{"norm_place": "pre", "rope_fraction": 1.0, "tie_embeddings": false, "parallel_block": false, "init": "uniform", "init_std_o": 0.0267, "lr": 0.0065, "beta1": 0.95, "lr_head": 0.00967, "final_lr_fraction": 0.0, "batch_tokens": 65536}
Each number is 128 + 24 x the weight over its row's rms, rounded and kept within 0 to 255. Layers, rows and columns count from 0. Numbers have three digits each. The size before them is the row's rms in percent of the matrix's.

# o: layer 3 attention output (transposed), 320x320, rms 0.0711, rows 27-60,91-124,155-187,219-251,283-315, columns 192-255
# v: layer 3 attention value, 64x320, rms 0.0501, rows 28-60, columns 192-255
o27 114:163131124100187131137106101110092176145135160118130121114128094114113112129182138112130120146123113119122138130132118124117092135117084133102115113110148126103122158126119119108068093086163121
o91 102:149145145123130137151127124127118125136158115119116161180127150146148141157108150146166093111136154163114111125178138122192161109049145158153163130130135121125143149155168170116135120135102113
o155 099:115113109163115124101141114115124131133139159169161074157117162124167090115107147161092174174149134091122125141116114125088136119121122151173107126153118156127137140132105129155090129122125089
o219 090:112155066178104114114128091137118159090118146145096115159174095151151140147130134121136128135181128146106161105132139087074157124097144125145172150129095128105136129136114134161138157129118109
o283 098:128139144134108127164140140158107061131150139147133150167093144165155116164165096128123166099115140097122128144096152145108084130123113072158159127095139145086135111182118099120122167094120136
v28 099:145112107149151124167127092126138094135147101091122157084164102147142115132128112123168134078130159092140113111118205096098108075171126163133141148129155109102135134144131123103150124120125128
o28 100:134099135134093115129131106162129100140097119104148151104109101158172132146114112116113157120097079114154159146119078127147067161111155150162115078104112158152129115131137094126116126169125089
o92 105:086099105098154101101117098102106178101123133131142121155117065149118146148085115146124101125053139136098124153091126121165144153111108101125124103112096104136145129121119194160151135143130092
o156 100:103079126133116137145094175145102136158151134161158107133125124079158116128146134141147139135145125112103143144130131150105109129071162138143122160124150106116110123138101093147110142143137160
o220 098:132144120109152122104131161112088158113126078108137111114163142171182117107148137100149110077184103138133086109118094089127148123134134146109142149133107153116165122150145142113130138126109121
o284 094:176124125146162151122114170087116161130159126110118084178094119133122076109093124176122124131128147078115171113173118150116157091115121082097105106117136087139120152111123132163093184084148128
v29 103:143162170126107117164138118150125153135096155139159118132132152155172133108124103151118162090139124109115120166125159104149085127102154120157127103099146161115159186110120100110118099109132145
o29 100:120127103179114135120102131135199088135095103095137139128141127138147127102097140131128134122124175149159076148182172118110161131116123146110179129163101109153163072147143152124155149168137163
o93 113:083111147147106083120096103109115116133109109102108123112137094152131108128141117131180144138117155126105117142159143111113092155162110151081133140140139152154134139133159160124146096170105115
o157 090:119119099136132150147128119124160106127102137150090099106155088110113113135145110160134140133097066095111152141109104131148127113135151112162130105126139104122100156155165113153168155105166154
o221 096:126096130099158117081108108163107106160144154127110130155107116172152091130144138081125119097139154145152127159091088162133149174133131144124117153108105100096141093152139149127124135130096120
o285 099:125128118117144138111138124083143132098155090131183091124153158121123139137151146177101095155103129125140153134114130170137157158139132122105141165151107123137096153122171120158161151123124123
v30 096:120133132095127102088126129162115114158128131148123146138162127080125099111093107116131152142124125099143161118165112137100139112117169156116135113116113107136175085176128146114150131094136138
o30 099:105114130103145142137143097105104100103122091127143144166123092123135135127117157095130123176117153111124149120157058141113129097140159124144104112127122127137125129150124107112118113100148105
o94 112:123125122132098083118122125117137110173127137110146146144123130093116115125129119106113130135149127094156131138144133124170106113131114082152123105120101145122123125075121105167115117163132121
o158 092:153091117183169110143114105092122163144112099135185123169113143146110120150126117124131136147147128123103114086134120118126151095077120116135144135157137121115160155105119138135101103150161084
o222 090:108128100104162111170143123135148171111091120148157126123128180159140163130125117145157118141100164151141136155104077147175117158081109161126143155144127110138140156111133129132163182143097114
o286 096:162104167144139127127117123118111096079123126150124155119187157167119114158127120149102135103118116113098132141096136130120126111127126146086142160126115178120125129153105170116113142119133159
v31 100:122109116134124162164109125141093144122117173114162111123159136125131137092119150112117113147108113124154117116147116171078147142128162172190120137127101116080125113149122110152135139114119114
o31 106:109132142132114134144109108088099132142132113115128138132106109137174137096098163109097138094099146136159147100150090077171106145127153128154125158155142142094106161109098165100093148153109104
o95 101:117103124096099156120113120165138110142149125146154117151106153110090114162128105104102147164103110087139108119086120118129135106124090145125097095116130146134126116125176164145105118134099079
o159 097:128137138138185131149129129129123104126117159139112167128081109085159122140100113128121148117142128130107123145139126147170099131099126170139137137139139169124108112116116118112150129153133094
o223 094:139142141095078144065113091116196144174172102131130108138097089128099155132115134128113134148098154120085121122147145145183155122105153090141124105131107132188183152137104159106112137139135128
o287 098:176116133131123134101140145097105109114133081143120147115127123146115137142128118165163116177155130198089141126131139102145130182165147148098112148098132123113124121080128129111128114120112126
v32 103:101149186143134161140132157089097140151096143151121133113134095120104121083148122163086131131158166146134125114139112160137089106146166149076154140130108124122128119120109127105134169117146144
o32 101:095122114128123162188136065153081123081074129093186158152116109142118129084110118096162140137172093132111093150129101142129135175131165077110137110114121125106126148118169121115133091137152148
o96 106:142114086151129163118107059122165100079148114144119142112151125148143138140137132150141153120136143154142134182132132178089140166115089133101104129110100148167124167139147136117145093127140115
o160 098:117144122168121100138138124109145126105092129102101104153150174124113125146142100094139129136095175156110148127114147094116151140173122079119140147109121106118153147143148139154113134132195119
o224 109:148093131108140165125136146153114137129138140116086145117142188105152105127159170123159109102141089101111150114134150148142126128090182120113115141090171123136140103138144161150122124129107122
o288 101:117151134098105146100116156149125099117158161145158118174134144103128111137085138156104131138122099116138136098097153156159081120133108126103118180153106141122113142166146106125093157129090133
v33 104:132125121101097146182100112192103105151113182130117106135167154124101135147145149107141098159166171134136115090121158158088161132096097103109142108132126153127135136141107078136136106143120106
o33 107:129100181126139179155131101118111129095134170108116165142071132173115108109123118093120138081142112125158093131116142118135135147118114133109110109130122131102134101105157128106152096169120151
o97 103:163161100137140121073098104094085148148154105120179144091148138142152137140124145122099112107125156098116105135108134102121111149143117148091125125093146131147108121100168145137102129129080148
o161 087:130121158174123070087128100067155107106147123084154139138125177157087123132163099138092132125131129114125174116136142134133117151157127178126141165107083109130098134147120134111114108084121160
o225 093:094074171080162119145144095137091127167132127173130098126122084161147133118117135126136137077130119077118163124127094173111148125077142112146153118149146104144097144131146147145167130106121133
o289 109:128129120117146146092130108117121115111097151142112182161136135142110159105147143149154191127141180151100145114136131121136160126129158123132100154119165121163124144135146081120104152115155106
v34 101:151165106117152108105125154107138137094128094105116126169119089110140146107159141165159137167121131107158138148100172100172154110119110157108103132139115152137166121077132086158106144104099142
o34 098:119102132124112135121136132105171114142102173127120145176126166108134136103126120104170088185111113096159143103105125103133105151085107126127118113118156072172141138133109123146104153135116133
o98 105:119099151161098161166126131129151123124103129128156154097121155124136085143181129109060156139161135152105143148133135163124113116115097114111118137150124151126102154159123135126113096155155089
o162 095:131110093127133150171131159135126138134121164153132140102112101130130160149069097131150089125153125159147145147154154152148122145107123157117106141112102126121132164147137136135111112128137117
o226 093:133151139120137145147164160141105106123144114162153106120118152122119124140126133152123126100095139120103121125095112118102132130138077134146142132146139134157098116111119112134132111108153126
o290 104:134153140148142131156136086114105097146127092090127147081083131145129137086083149176116127120138108108137116117082110152142127115093173130146120111087146144134074168105104122113199097154131108
v35 103:138125083140153126145064165130142105094119066136126113113112115119162166133105113117088069137123109115137102148170124095139130139128091162134170102069154126096154109095166150158153111091165109
o35 108:133099090122136119152062128141104134099119122129131106113117143119108145137116157108158150147150091107115166125066096109094155121155133126134119073144167174107117121085146125100155150094114150
o99 110:146111136101127133131144148129109132127132109127108115089136120113104107143083180112158136111136124169133102110144151135149113143108124114102154080111120118151129142134143139115137166172107123
o163 091:132135132132169151142130162121113137142129160104100130156171117136134117087114132106174149153089152134136118123130132166133094161127159122114098115149122114179071114135164110110107178103114127
o227 095:131206152150153131145139100185114134123082119136144123153118115104087128099151142114104111112127111117176148101136126128096133157129090104154141142151130130082126149084084121095140101133127118
o291 106:117143093139113137110118108147126145145134115163079133152119123160141099083190145151091150159120147135103092123113122132115135142154116134170083137152098165160123146106141126144158141127109153
v36 101:132139174173195112127098137139137148145118110098107141152105157134108121126084124119150088120149099121163130159117131127113130189067117102127115122098168124122095134154104102140125132124130124
o36 101:113142146141114130113114157088109137143108135146140139146136128111113108136172141120098129158159119135088115124123144129157139068137162083136117149153121115137166116101113098167164130133098142
o100 111:157102112135141122110140128131114150128144129145151171095132109097122109149148143169135095121081141152153116128130111131055117116124122168142118122175135122109140112120097173142093135107143139
o164 093:124133117131094137117130140180148143111146156108143129190109161125157159137098126136139122135134179107135097119195132151125147103162150092113169110143130146102108106118149128144125149122157100
o228 098:090129162091122150152122095144140113159168095115137130112135180096096085142100144094123091083137091115138121152139101138173079095194103104131124140153108182095085130116137181162119107143121151
o292 102:145158125175088101102150137126128152190125094132123126205125104120150112142134103148177161148155142143091135125146108108116164113147138119146124121088177130113130164098178161116108166096098126
v37 103:098124089148092087121169126178160136100103150175094121126156133108102152160140109109113186117150109144120151154142152136135166142114120136094088124133097132150140112138167130115122114127165168
o37 105:099136086140113087086099146129125075124118140150162124128142103130166150126161120092155156142153121106115110118125162103124112117088149097140049157154134109164118139086136128107135144070167186
o101 104:101142150101112116113138085135087114127123096094116137124122095095166169100134155132114124122112117095122112119127102131145129100118157149133111154146136098080184092157073146113141135102137126
o165 092:113149126109128146090116120095132136142151148135161179119143128147154125084132090107141085150155161115139143172141106138127115122096136143145149123071166082151141139118094138089043134190110090
o229 097:140108113141146083141137072112108103124129129126138153150144138110145163173101148147114095083107089153113137142094089136161164110121131146138125106116129138139103130128126129164111161122151135
o293 105:124113173098127134160161121116147159126144120099133158115109127147139134082074129164176134179119118123138160136123083115144099158115107150128123128118105104155135135192119161140104171141154131
v38 100:146111117100119117106136151121163116167096124114141154094104142119121082115151110115104091158142118137158135139160149126135099147095132117117157123145112150127137175112112101138151176103103108
o38 097:122193122137143116189135125116112100120085102154154145164156125116106109152134133098170110157132113101133123104163131167143106144170115112155093108184115121154088120137139146105101116079095117
o102 107:123133131118105108146145109149107104137124141113106143104107152149119117111141145130152139111130127142128135130127096094083081122118133102099138138116139127141076141132155169140131127112124139
o166 093:093093109100165116098129127148160146096101141118151127176114110073101125126104137116080156121157121105156105107129141186142114125152130090148139083177099127114138122148153104110092122128095167
o230 104:163176104128095134132156134114107142133143154190132146077167179140169175142164103138153118140109082133114155138101083169118094121151121134144116122144086135128162146090109124140128099124115110
o294 098:149104102160146098124140145154128121140147124134095140124150094129105101169141126146130115129131144132134142116168144098147134088132172120123124087097148174129164124123145101129091109146176162
v39 101:141138123109086160136133142164131168138099132152099171124089130166149107127097152121122125121107162159127143148156078143156113109119101118110111101131108087155109079150107085120166095114128129
o39 110:118140124131099167124147134091139093121121113124172098170165133145141142092156118140137141108140134137148181129147138165112086102138178133123125135155153121099112179153151115115140157152109094
o103 093:117175109166113128104105134136153127124148080145128131129097173131113096110093093097139133106130119140107144109137155095148113103095144135134117127059140170163117155113117153143154130127129151
o167 094:113118145111170146120177108124138117126116151138136144105133137136136096125157096163061123104146133161092112150121143109113123093115156155131158179117105170143121127116148137105167120148154161
o231 083:119127093144123145229094121138110120159134132154156133162090122117164129127122140161141149175173101081117177130098122126121116099103080109137111107092117151135151156115180110093116207126095139
o295 109:155139143161122123102103150134079168095148161145099089157183161130076122160117117163155093085111109121132145114112117098131134092138106144148153118128074081156110134115121141151078130104136149
v40 098:142111099138124160064125156161130143141135114140082092121129156166142096095118124137134092172067140136109187094147136176140121081117139119120145115095145123153107156148123145161113092121123124
o40 102:096136082108122122149134133154131111130124110124149103119156123122118121147111103178127113122144133137150099090115121115160149138112112127118063118119108137145148172094132131097127105113107149
o104 099:121127124098097128130170110143144136073123147101139123137119106137099125101110132100129172147146154132106118145145126150132094138109144149103163117123108133142149094125144102168096064130165102
o168 092:114156105130166116111119137152149125140152134150175115100119110152130145101133147130161115074105108166080068120137080155142082122162092151137104130143117137128180128071147127147113125116104133
o232 099:173145144154125161101102109090142141157112108108155130151129090119139139140112101100166168141141127127153132150120113076127124144127076138168135121105153118130081127158158099092157156128145108
o296 101:129133140142131171145135078164113128088100094133137175078125156146135103142171108194117100164120130146133080175095108129095151132144139119113105089168155153107137127128140131157150144129102148
v41 101:127194107097131143122149128095156155136116138129106155139138188105135080159153154150176137154112134136151106146160117163119135120178105148123134135135111086119138136089099124128118110134094090
o41 097:114144146129135157115147145146077090139119150138169115145128144106126183117152098106110155136173120115156096121119131149144138143100105121109126140113113136172127132113133134125143117145101113
o105 112:102121084140134113104129128105122115156098150121111172096135147181144097154077130155110149100069153127105143120115123152104117147080091133146087127107122138138141141165139154141104160161097156
o169 101:129131128144127099166111110165107124132184140150102140141163129108093131142165117140145133154150129173161095125134122123123173110138111158124116092128129129089167133144135135129136127115153094
o233 096:110100107106150108148120159115087164085098177158122154089116130126140150114146128100162105137094161122116121148094132139111104130123113143100147106107144144134124130102146083172117132115074138
o297 105:128079152141142139160094091164086116160110141140127106125099121152135121143104137151093119118160123129138136123091099134167124096159139172099163112162131127120128087142116160115085162194161151
v42 100:124138119126114114115146122138115104150082140128131160110110104140148159097078131128082117159120109157099146132152158087079113136169137116132101153125100172143135098118133154090105138146093167
o42 106:139137156142149168117113086162143137134120135123123107136133139177105163091115146141142140146101124170130101162127133138144118147108137144120165104086130159160117137092119156177138098163126147
o106 099:171121158106105080123154158120155145139115082157081121153142112133091094132136122167115128091111153156159119126141118122121137086150138124131149143147161163128137142150153143085147168078149120
o170 096:137158137099133127137111112117139157109089113120100126077167150109174074084127124104136176124100100138154131122096136116141140133165153143125090134173093113140137148131106099142082131126167128
o234 100:179127140138148098142144158128141114168134119163160134132161101132111139126172142130153097158160134083134108150109168157133105130088163109144145118122159108093124174112119125127162109111149115
o298 100:173095204125070117119172052131117175115122167102153114111081147102121149169150141124129130145119128146106155125136079136142160126147180150118077142093148135126124136128136089158175139138140137
v43 100:144117119110107101121112137133140132111111155138125169099107151120139149132152106103130128134149124162132119111151146113145133130135100124137100128148098114167109156126129128110178115141149137
o43 104:077104116119119100111104107097152143096097146150090096105109143128109119132122141108111194171156128133159114135114124112129110147072125114143115123128125120144138114169105128175114127093115105
o107 107:108080133121131097090122152127144125151167113176119123146146115119079150093149132152162102131133128125128110140100145156108147091166129143155071094139132142110129150104118141109108100169134117
o171 097:115087153138132099146170137089151113137108136130105137117128154107136161119106125110125139122147129144118157111116120093111132117085139102129100123145152079118134144114137143116128138142165138
o235 093:152139124115168133143143110125103158126114159126138122126120134089140113096097141164142138114105121156135180121095139114129135128109099128135124124120144129150155165117151146146127154162109139
o299 093:111170120098099126131125147130105136107126137131116170093123164173098143120101121122153088106127095115096116129159127114161100151131172143156092153115133153130138152155115144121158134107122123
v44 099:137097105091151113113090126113097168109129112145107096104161143098101148115147136134166113125181120096127168140115136176101134151143127120118137130144157131125123121088133146156126138168124099
o44 098:157106147109151130121152116106081189113164149139164140099112103109088128147111130142111105144114098090102111117145143122112115141139114139108140129137120100096117157110114127132145124077126147
o108 106:143150118136081109089117106105115134120079145122151139088119079151106133092137142129153116180112132112122120098107081111107123109137102131130135111061088125106151145137083128147143141156100120
o172 099:166161102137182107119119147170115112174119109122113114111094086126116055151104119136145134124103128130128097176125087142130121110099118099151168121154083159116132108110117124146137110115144110
o236 102:143153128133111140098113148126123105138146110124135147137148050102149159171160125096096134111149142155134085115148127129105136168121157128166119116122097121099088090109115175137156101167116097
o300 095:170170132147086093109137066137100118149133158124093096117154112125133118129134105118124171137087156159142109116145122167180144139088118118122113155179140099167119130164100145122144137104171141
v45 101:195144079148123154145162158129094150097137135086149143102142146144121149162170135133136146145104140124144149115120152094120114138125119144129147136088110088146114182169105114158147135145147167
o45 101:144153164106120122144165116149165130100108162176103140091102135129121130125149107123163130150088142136164137110142135155085155159088110123117071129163145154133138126125079139065115092147153112
o109 107:155145163112102122135168153131183131120156109138107155120095144108137147108156120145134110129126145128095146139136135145116110096141130130066168089130113095094148118133137131132159130150107161
o173 091:137158155126139099107092104071152124088158101171126142171108114132097116141082117101133137105157158119156089105135122132134101113124127160140136133099111119152088158124123135127135119089114096
o237 094:113101104125131126119078141148101160143119134128134109102141094139169099112152149119127124145119144139129204114138134089087123157161139134117093150059152136127117128127141152137151130131153104
o301 102:112161139130099130144124113141118100149138090130107118157136143142141095144115117094160135104172136130046152136078106151153143099127126151124120087165109180138094144138130134152165137148097125
v46 099:140170173105165125111120159111153136142082130140115105129117133151157182098158135186112087145155145083140094116137104141144136104126140139151116142096110113075092104131121122158159129132105128
o46 106:121131137124143143152170167122159135070087136130123148143145115095116092172071166088164112094104122109116125106141134102136093100134127133116104138097129143100137093138132140139125096140113131
o110 101:197091095153137135124143115171116129124152126123120127110110126135118138135113103135131126139120131164108112091109131143047087141162116127110126116120119135085149133157133172105092150129105119
o174 095:109106128124111122095152086134120149081170124127113074179150126093107119159153091119108121116167154142093154108083122102170145146132166126150084147121144151144081112137176125138143149114150112
o238 096:146113099113120145110119148071102138172120140110152115115122104124104166158072132140089168125140136128153136127149147120124107123089177176139155134083113108157118146093121140134093078084130112
o302 103:097142129114141116133138142114144111135136174118133176136093124091113106097133130077168137140141101114122169144139186082137108132125105142127120124157095131121102177117146129156127114122143111
v47 101:161109165083123151098120102069141118186097089095106147148103132115140149137099162127157135120132140146143092150141152184144130157122117102149121100142136162151095145111113120137119132117139136
o47 109:132122090125131143149083177131113123145132129103158119167135120125161085142132128136082116136096146108146113120118139117148132124096133118113142149128094127124132107148080103163101183100107115
o111 107:158157121146125145108147106087126127134131142160114116113164090044143107086142168151156163117135141122113111062113077145122106139158128145117135142140112121103087132075128116123118138148098105
o175 091:118139131132147129152157149162119108123112117110162102114089162146071106099139143144128109140117114134148115093137109158114158183155174108153095093159090109161134139135104126154093110142135127
o239 098:160146121129144080108094094169126118170142148126109148140148129151113138121187081117126128086086165090143158098124123124160101108105137136085099157101131164125107115177100094148134145109131151
o303 101:101152138163155132143133150113167111103129104102119135118119136049152139134114100106147146127108094155104129128159081109107156092124086142111117172123105102124149103105149172147157112139117115
v48 100:135119169115142128118103114132145134098171146061098112135111132096134132093136121174092167110115158150142115070103116143096136135107158179097114140145088187084138125120112142126145124123113110
o48 100:078100143156169097135116136139130173154152131136124142169090117159127149114146116112121113127164161120136158153148090134093106138099130156121136142171116082142149167113173123122136122143094109
o112 112:116074107081125125139133117097105144124135108118179130138103090135138152110169118153141134122165070130136120188192137134153196112127125106124104139128106119144153185142125161146125122124117132
o176 090:150120123134141088132089155068159131081113155129117121074159114106153142160103143132112128090108152124119167110131095107135129148112155116072110140141130152143117135153091116115165099117152172
o240 091:153119116031130140119144138164164121084130125093135169149124143107151159120164120107146057108112138145150155156156199119102165157136124187089152144125139147084144101152153124111090159117130138
o304 106:141155083141117135154143115097103136145093158107084075071130145136135135125123115144158133126145162142123122106090135116110155134138090162129170114108111135177137104120148111095143135104133099
v49 101:102079138129101101122073121135131093099115070133116137106109142097125095124161169129079137119169148127153110126124142109138153094131129153087137095115112146116141168125145111122140100164110140
o49 108:143083085146130115144118131134172120094162104145147163086153137102128083145139142173115097093120151120134119153126148136119095151125127185081148108158173124170129093160124092118106114129154168
o113 105:111122168137102154119149123148123129079133138119091097147109103106092156106095136143167156152097142130107122113139096109133127157130134120108129119098132109121066120135158116210125138121131171
o177 090:095130087075126151149131164118093127081132129113149159162120141160167157075141152151148134133076120156112135118108164119073141125107115095163118144135136137095138094116118112134112148137166100
o241 095:133132097135164096131127132129129105121112210130104124115104153173171115096112108133159134152200105156095134129097075179139137133136092140085141146135144139141113141117110116097120123070102069
o305 103:141145146115135123117154100102138108094112115143126120138108130143126099153092158125106151116123153143108142101127138131138152137131134125132145181130153120142158130139143131081115139134194176
v50 100:104117165100093119145143111118121131168133114130108117137122100130155138114131147126155168104101102130125147083065136137120126122140159115106177118124102140147124118122115135082103100132159167
o50 098:132121155106110132126134157108130152155127179048116107164104091094091176121102117125088115151115102117132146156130173099090119163107099132120133127101141104074100127124146129154148085110131121
o114 114:147089045164149115120135144131147094152110115141123118104087073081128135154130121071147133125123151152152145123118125181151118122130114138095097116099160122159108161131143114099115111167109152
o178 092:148169109123100114138097133107112123142123134140111113130092147117133129097153111153157071100176100102135126125108137136145152117169140111136136091143157140133104110098105087134088091113114123
o242 094:142131099160161144157097138104163137106096121129164166115109149092093093127167114117105128123146129107183118097170141175155150146127055134150162155060067169094130113085133109166108121146132106
o306 107:137107102142118151120117095155124158131150089137112125118129127142105143088154099129132124088158117099095159110121094127085171123125136077132116144099092108189146148172107119135094126106144152
v51 100:122120120131105147156146125137181143129147104144082101137141097129134136135140122148139107138159133128152113136176120128105148156108167133125145102080121096095108094176141115135109135160118119
o51 106:117102146162101164123138127144080164145137072098173155140124146101115120113098142113129151118136124110162158117100141095158136120136098137134151140147110131129135077170174122151092107113176167
o115 103:138136146107118119157149178156122156101133146130118103130132122132121096107143115097119153126141175111104151111126132140116135139079127125079126085140138136135157132104124168145139135156137139
o179 099:144119159132148120108154130143108159149132131121087133146155158156115090145087162121164103139162100160077128134167157164095121139117166134128165136145117143159124119115129113151178169141116132
o243 096:143132147162132089139155118128139128119163105159147124123128110146124183146119134101155102153111126105140125152127146121098133126099117159140129177106135137129122149098153103226133168084109155
o307 098:075122124096114113096114132119108124142115151151109101074088107130154062136117101099154138151117141119115124135123101162130090133107113169123147160131172113117110164105142141139128104134094102
v52 102:123193130161084113136160167110140166125132127121104150091116156093120110097159143111128135094109132081129162086168180153085132141136135128127110090103104151140097116132079138133117135103123142
o52 096:115150083101125099147130078141110108108099106171084120096146136174130115117112128112136160130115164127109107137082152120163149079122137135130122139138105141109160134129083114140159154148134120
o116 112:113156109137176111117128124126158123124118150114127154132162115101139146141094132138137133166111124101139145114167154140123089127142134138126142087165112108113130170150152110092132180088123165
o180 093:147150155122123141147117116146137125142089141127169107154165136159123077106135141103143091105083166112125109137123133150110129169117161103100159152115120095172119106132161095139121134115136135
o244 100:130112107119141159138121133116123121100147163143141129140115123105105124152111117144136172146124116118119119093138176148172095169080087153145096139132110140160124152137122081115108115099095138
o308 103:103134117110161105135087137163142124169106097100151118169110110154144109128174087137162112127134163122179124114088098157187102105108128164144067115114140152140166124102124097127124129145104110
v53 097:139153139109131147118109133098131092129174148144102138167115144108139136141108136126093096129107124145136163174128151144113143168134126138147137125109149101155092120175155123139109154165101131
o53 101:117134107104160100104157154090104151150150144138132101145148075115121143117137108152082143123124150105159133127126061130080148167096101136183145089153147149135171158084145144109153169118127128
o117 103:078129088136173164161115128108066103059152147136142159128117112127159115101134122149151124096117152144119137100141167106132096092166100082126105112116148125108119165141120126140141143132131133
o181 094:127133144159156158131154184143142157097090139080073169145103164142158143138113104123105126101175110138173153125116101099120124087100085141111166131202096159090099105091078129110147142102173175
o245 094:151121112135130127097105165121155123174137119144104119066101106160129143127130136153144139123112159111104124158098159088150118136149144095133138121167160135131122156146143116148140127135190104
o309 103:140132155152122079150136136145126128142127152156148095116127163129147134176133149129118141161110157127140098137102165124124142162142113133126156091156073137138174117119135145165150105151117080
v54 102:171156156151137137141152133122133108131137126159132173093152139148170152108127131147133079093135108134130182100113117108149125116102125089126123169148157123137176097165125115093133092135133139
o54 098:113158096146138162112087084147095132182108120091137109131132128123130159146130167156124184102148099131125100111129118094140125145142102097124126148107099150120126101125141118102130141133123102
o118 108:124100118107138076121058131128169104149146125149116141122120110131134145150154094111105139103127119142169161114130116144147166138120103188136124117160141140148082120135121082088184150161119171
o182 094:115149120150121145144114119128167149130129161119150149152088145166132134126137085104143120097166130141124095161129108104095114122150108152109170116095133127071123120173133154105128127139117151
o246 099:146146147154140126122149105146167160119109106104101093098108127178128139137106119095128154143133123118111155112133084159077139102159095105119164083143093157089133097145136121143103134137105132
o310 107:153137083110190142122118137126121137151130110101143092146129136132095111185148114096091104128166119142116155145156134090125136151123117095106082096151150111093127187112149133165120095131109113
v55 099:158113119155150159142118089122131131135130134144145130115129134131125169081126073112153108156123112158137113079145122131112186151122142166118108103147150151107104127088117116101160124124152093
o55 106:096143112088110165119126132125098081114126128137112138137081125136169149123159144082125101089116125144149159134114128065135117124102130155163155105139125109124170139158124132158143094154154135
o119 106:139161126170143101097146160150099109171141148111137144077111169186128112117094163140111162107167120141108100179181102136157114174099094136165123127150137133106112123163110137109131136122126143
o183 097:130140122103111156138165105152137096138112106089142079160150132120088098177129120094152157121139096094153189143096157143118098112188145122134125121121106099124148167110102158116107134150132140
o247 088:099177167131121142072122143079152168127121155162122129142090137106093138119141151125127106158125121179127119122141163125150089177146133178142141153142096136122123150126118140169127137123150150
o311 106:174093116107124135118138128103123160134135113114138164125168122129155140130094137108147152161104111149085102101132136114126120117174115126137111155086104144084084126119113163142139134115143142
v56 100:128105106112111114111101147152097114087091142078149148135110129123161081122136095164118147144089160145134132172142126164156118138112117179127138116103124163163143111092114104139141088087143119
o56 104:148148124135127131111158144123117141091096118174092094118163106147166133138154101102150130070120112119149091119102163123110112140129125115106156087099083085153157149127120119185158122126085094
o120 106:118109164153112114130133146134107095112123128127066099152102144100125113143168162122171099114108142118123174154105143156141150089131166109137114135119141118083112136104179150115147139137133122
o184 090:142124112113130141138161121146142158125168156130093107126142064108116160104118144120117119147161140118109132104131096130151147147150137147133082136134076112083138190119107106134112115104176108
o248 102:123136179114090156124131117158102135117110149127138155130126167159130117090121160098164127119142122121143129143121126147135135164108127149126122119165141117153150164134137138088097143113100137
o312 100:124135129143100130157164136147130098117125123183181094107171156101125146131176123136148137118139140125081134138173080166105107095154124112112095137100119138130154055129142148121131163145137153
v57 097:140115090140120108141098117152135127135079141091171158108104159117133104144155150160148139108123134092139118180105133111119152110131126113130107155131090104101126126151134168135141102099148159
o57 101:165120079131102141093171119118123149079145117128121147145147110122136135134143149166104107103139095105166123126140118148147104097154132136112139197128115117132154127179083144163112111111178139
o121 106:153147130105155165149126145120140114178152122084131135158130088118166153082085108134085164160145134123144162141134107063137153160103107109102132139093088148112114145096129110129131095121111125
o185 094:115164111117091097105113136131072091127129141115164124115101102126107097168069109114133138145157107120173113130118122102127148136118099104111128127097143081130112121165143117132121131114095108
o249 093:077157149167089161148140160134095121114123106111131119130113137115120104117146173144154117095088146172162137144175112122137149116157133120107142127177130109088141115114107103134092137119130115
o313 102:140163151148122096137146167058148107124138127152151143142174125082116150148146107113159088128142115164125071094128108134100101125155133075158135079147140132147120106098120088122102083132101151
v58 107:090141114132107116140100147148107132147121147108075092086082103168162130076167119112128141138088124174172136128093106116144166096156134098098115093142114097167136170079146103140118109138143111
o58 110:118141177123158112144126111141095136127121167147089164176104142140119126123164141140088121170110106104084142099121112131109125142152121114136093120122149106098182134129090129134128134131145162
o122 108:117106133175125081126129169105157104101148110165112153111086156122104105179104124152134146103099149138139152163126091097120114172141135164132095169123127145109143106146102137135156117106090124
o186 099:133137100098116141147118135097075102127116135112134146124132102123084151137099123135126149114126094156114106139144138136179160097142129162138140121143159145139128124108139148139119133137125090
o250 097:114127100128150099152119139159168143132156113137154087122094130134127104113133134148120102116137143090162121148104149115142099161146135162116170127141079161164108134079152127096108106123136130
o314 098:097083155087164153103147101090141155133162133108126113163122120160145152116117125120100095106134153103108103134136160121178135167147173128135120143144135157162116112111101152126132133147095129
v59 097:163116108131152128093117175106133122135090150114090129145131113137080109136191156151105104118133092136157133153134130096118126115120153097092137166111159077128128138103104117145155145146129126
o59 102:126094131111115142176147163160125101088137136113162137145155094117123143149124133142155140152184142136153159063137136130123157091115140072107127113153159151116175167088141127134128133135084119
o123 102:104121115139141136143126132094139151109153119122151094145134141141109143093109137130164086125137152092171108103112123106151101151112097108149136127173123117145140134081137130118112117108112142
o187 098:111180094128132134130180115152136123125140161107117121130133132143126098137117124125114121161147139139123091082099144081149126138151171104114119111132093153058143115144153121144109121135160139
o251 092:102115110118143113109123072115121130124100114143153100115110098100127110122099118120111155148164124140138123125121129106099112141133129106156134123157123159138175108138107136147137150122153144
o315 100:157175119129158108144172136152121123106105137117132107127141135137097135101112135142159152061120114121121099142137136176164152125098187149094113121113124118120105140122164075104105162133120116
v60 100:157087127122161097158159131091113137092130142156109130118126111167128127090122118081128124155161122141136141158096098121143147129139169157137139125148130117122103143129140087143099145109115143
o60 100:119113124160172120150106125119087149138157116107163114110129126097149150144148125088070103067109127134119135083116130124117123138115113079127130123126161151113125125148134165122131126113120134
o124 108:109153109111159171149100153112115114145120159136138155136121140140133176143106140134124084136171142088170090118151133159117130137152093126152160122160128115147165079116131137101124136130138174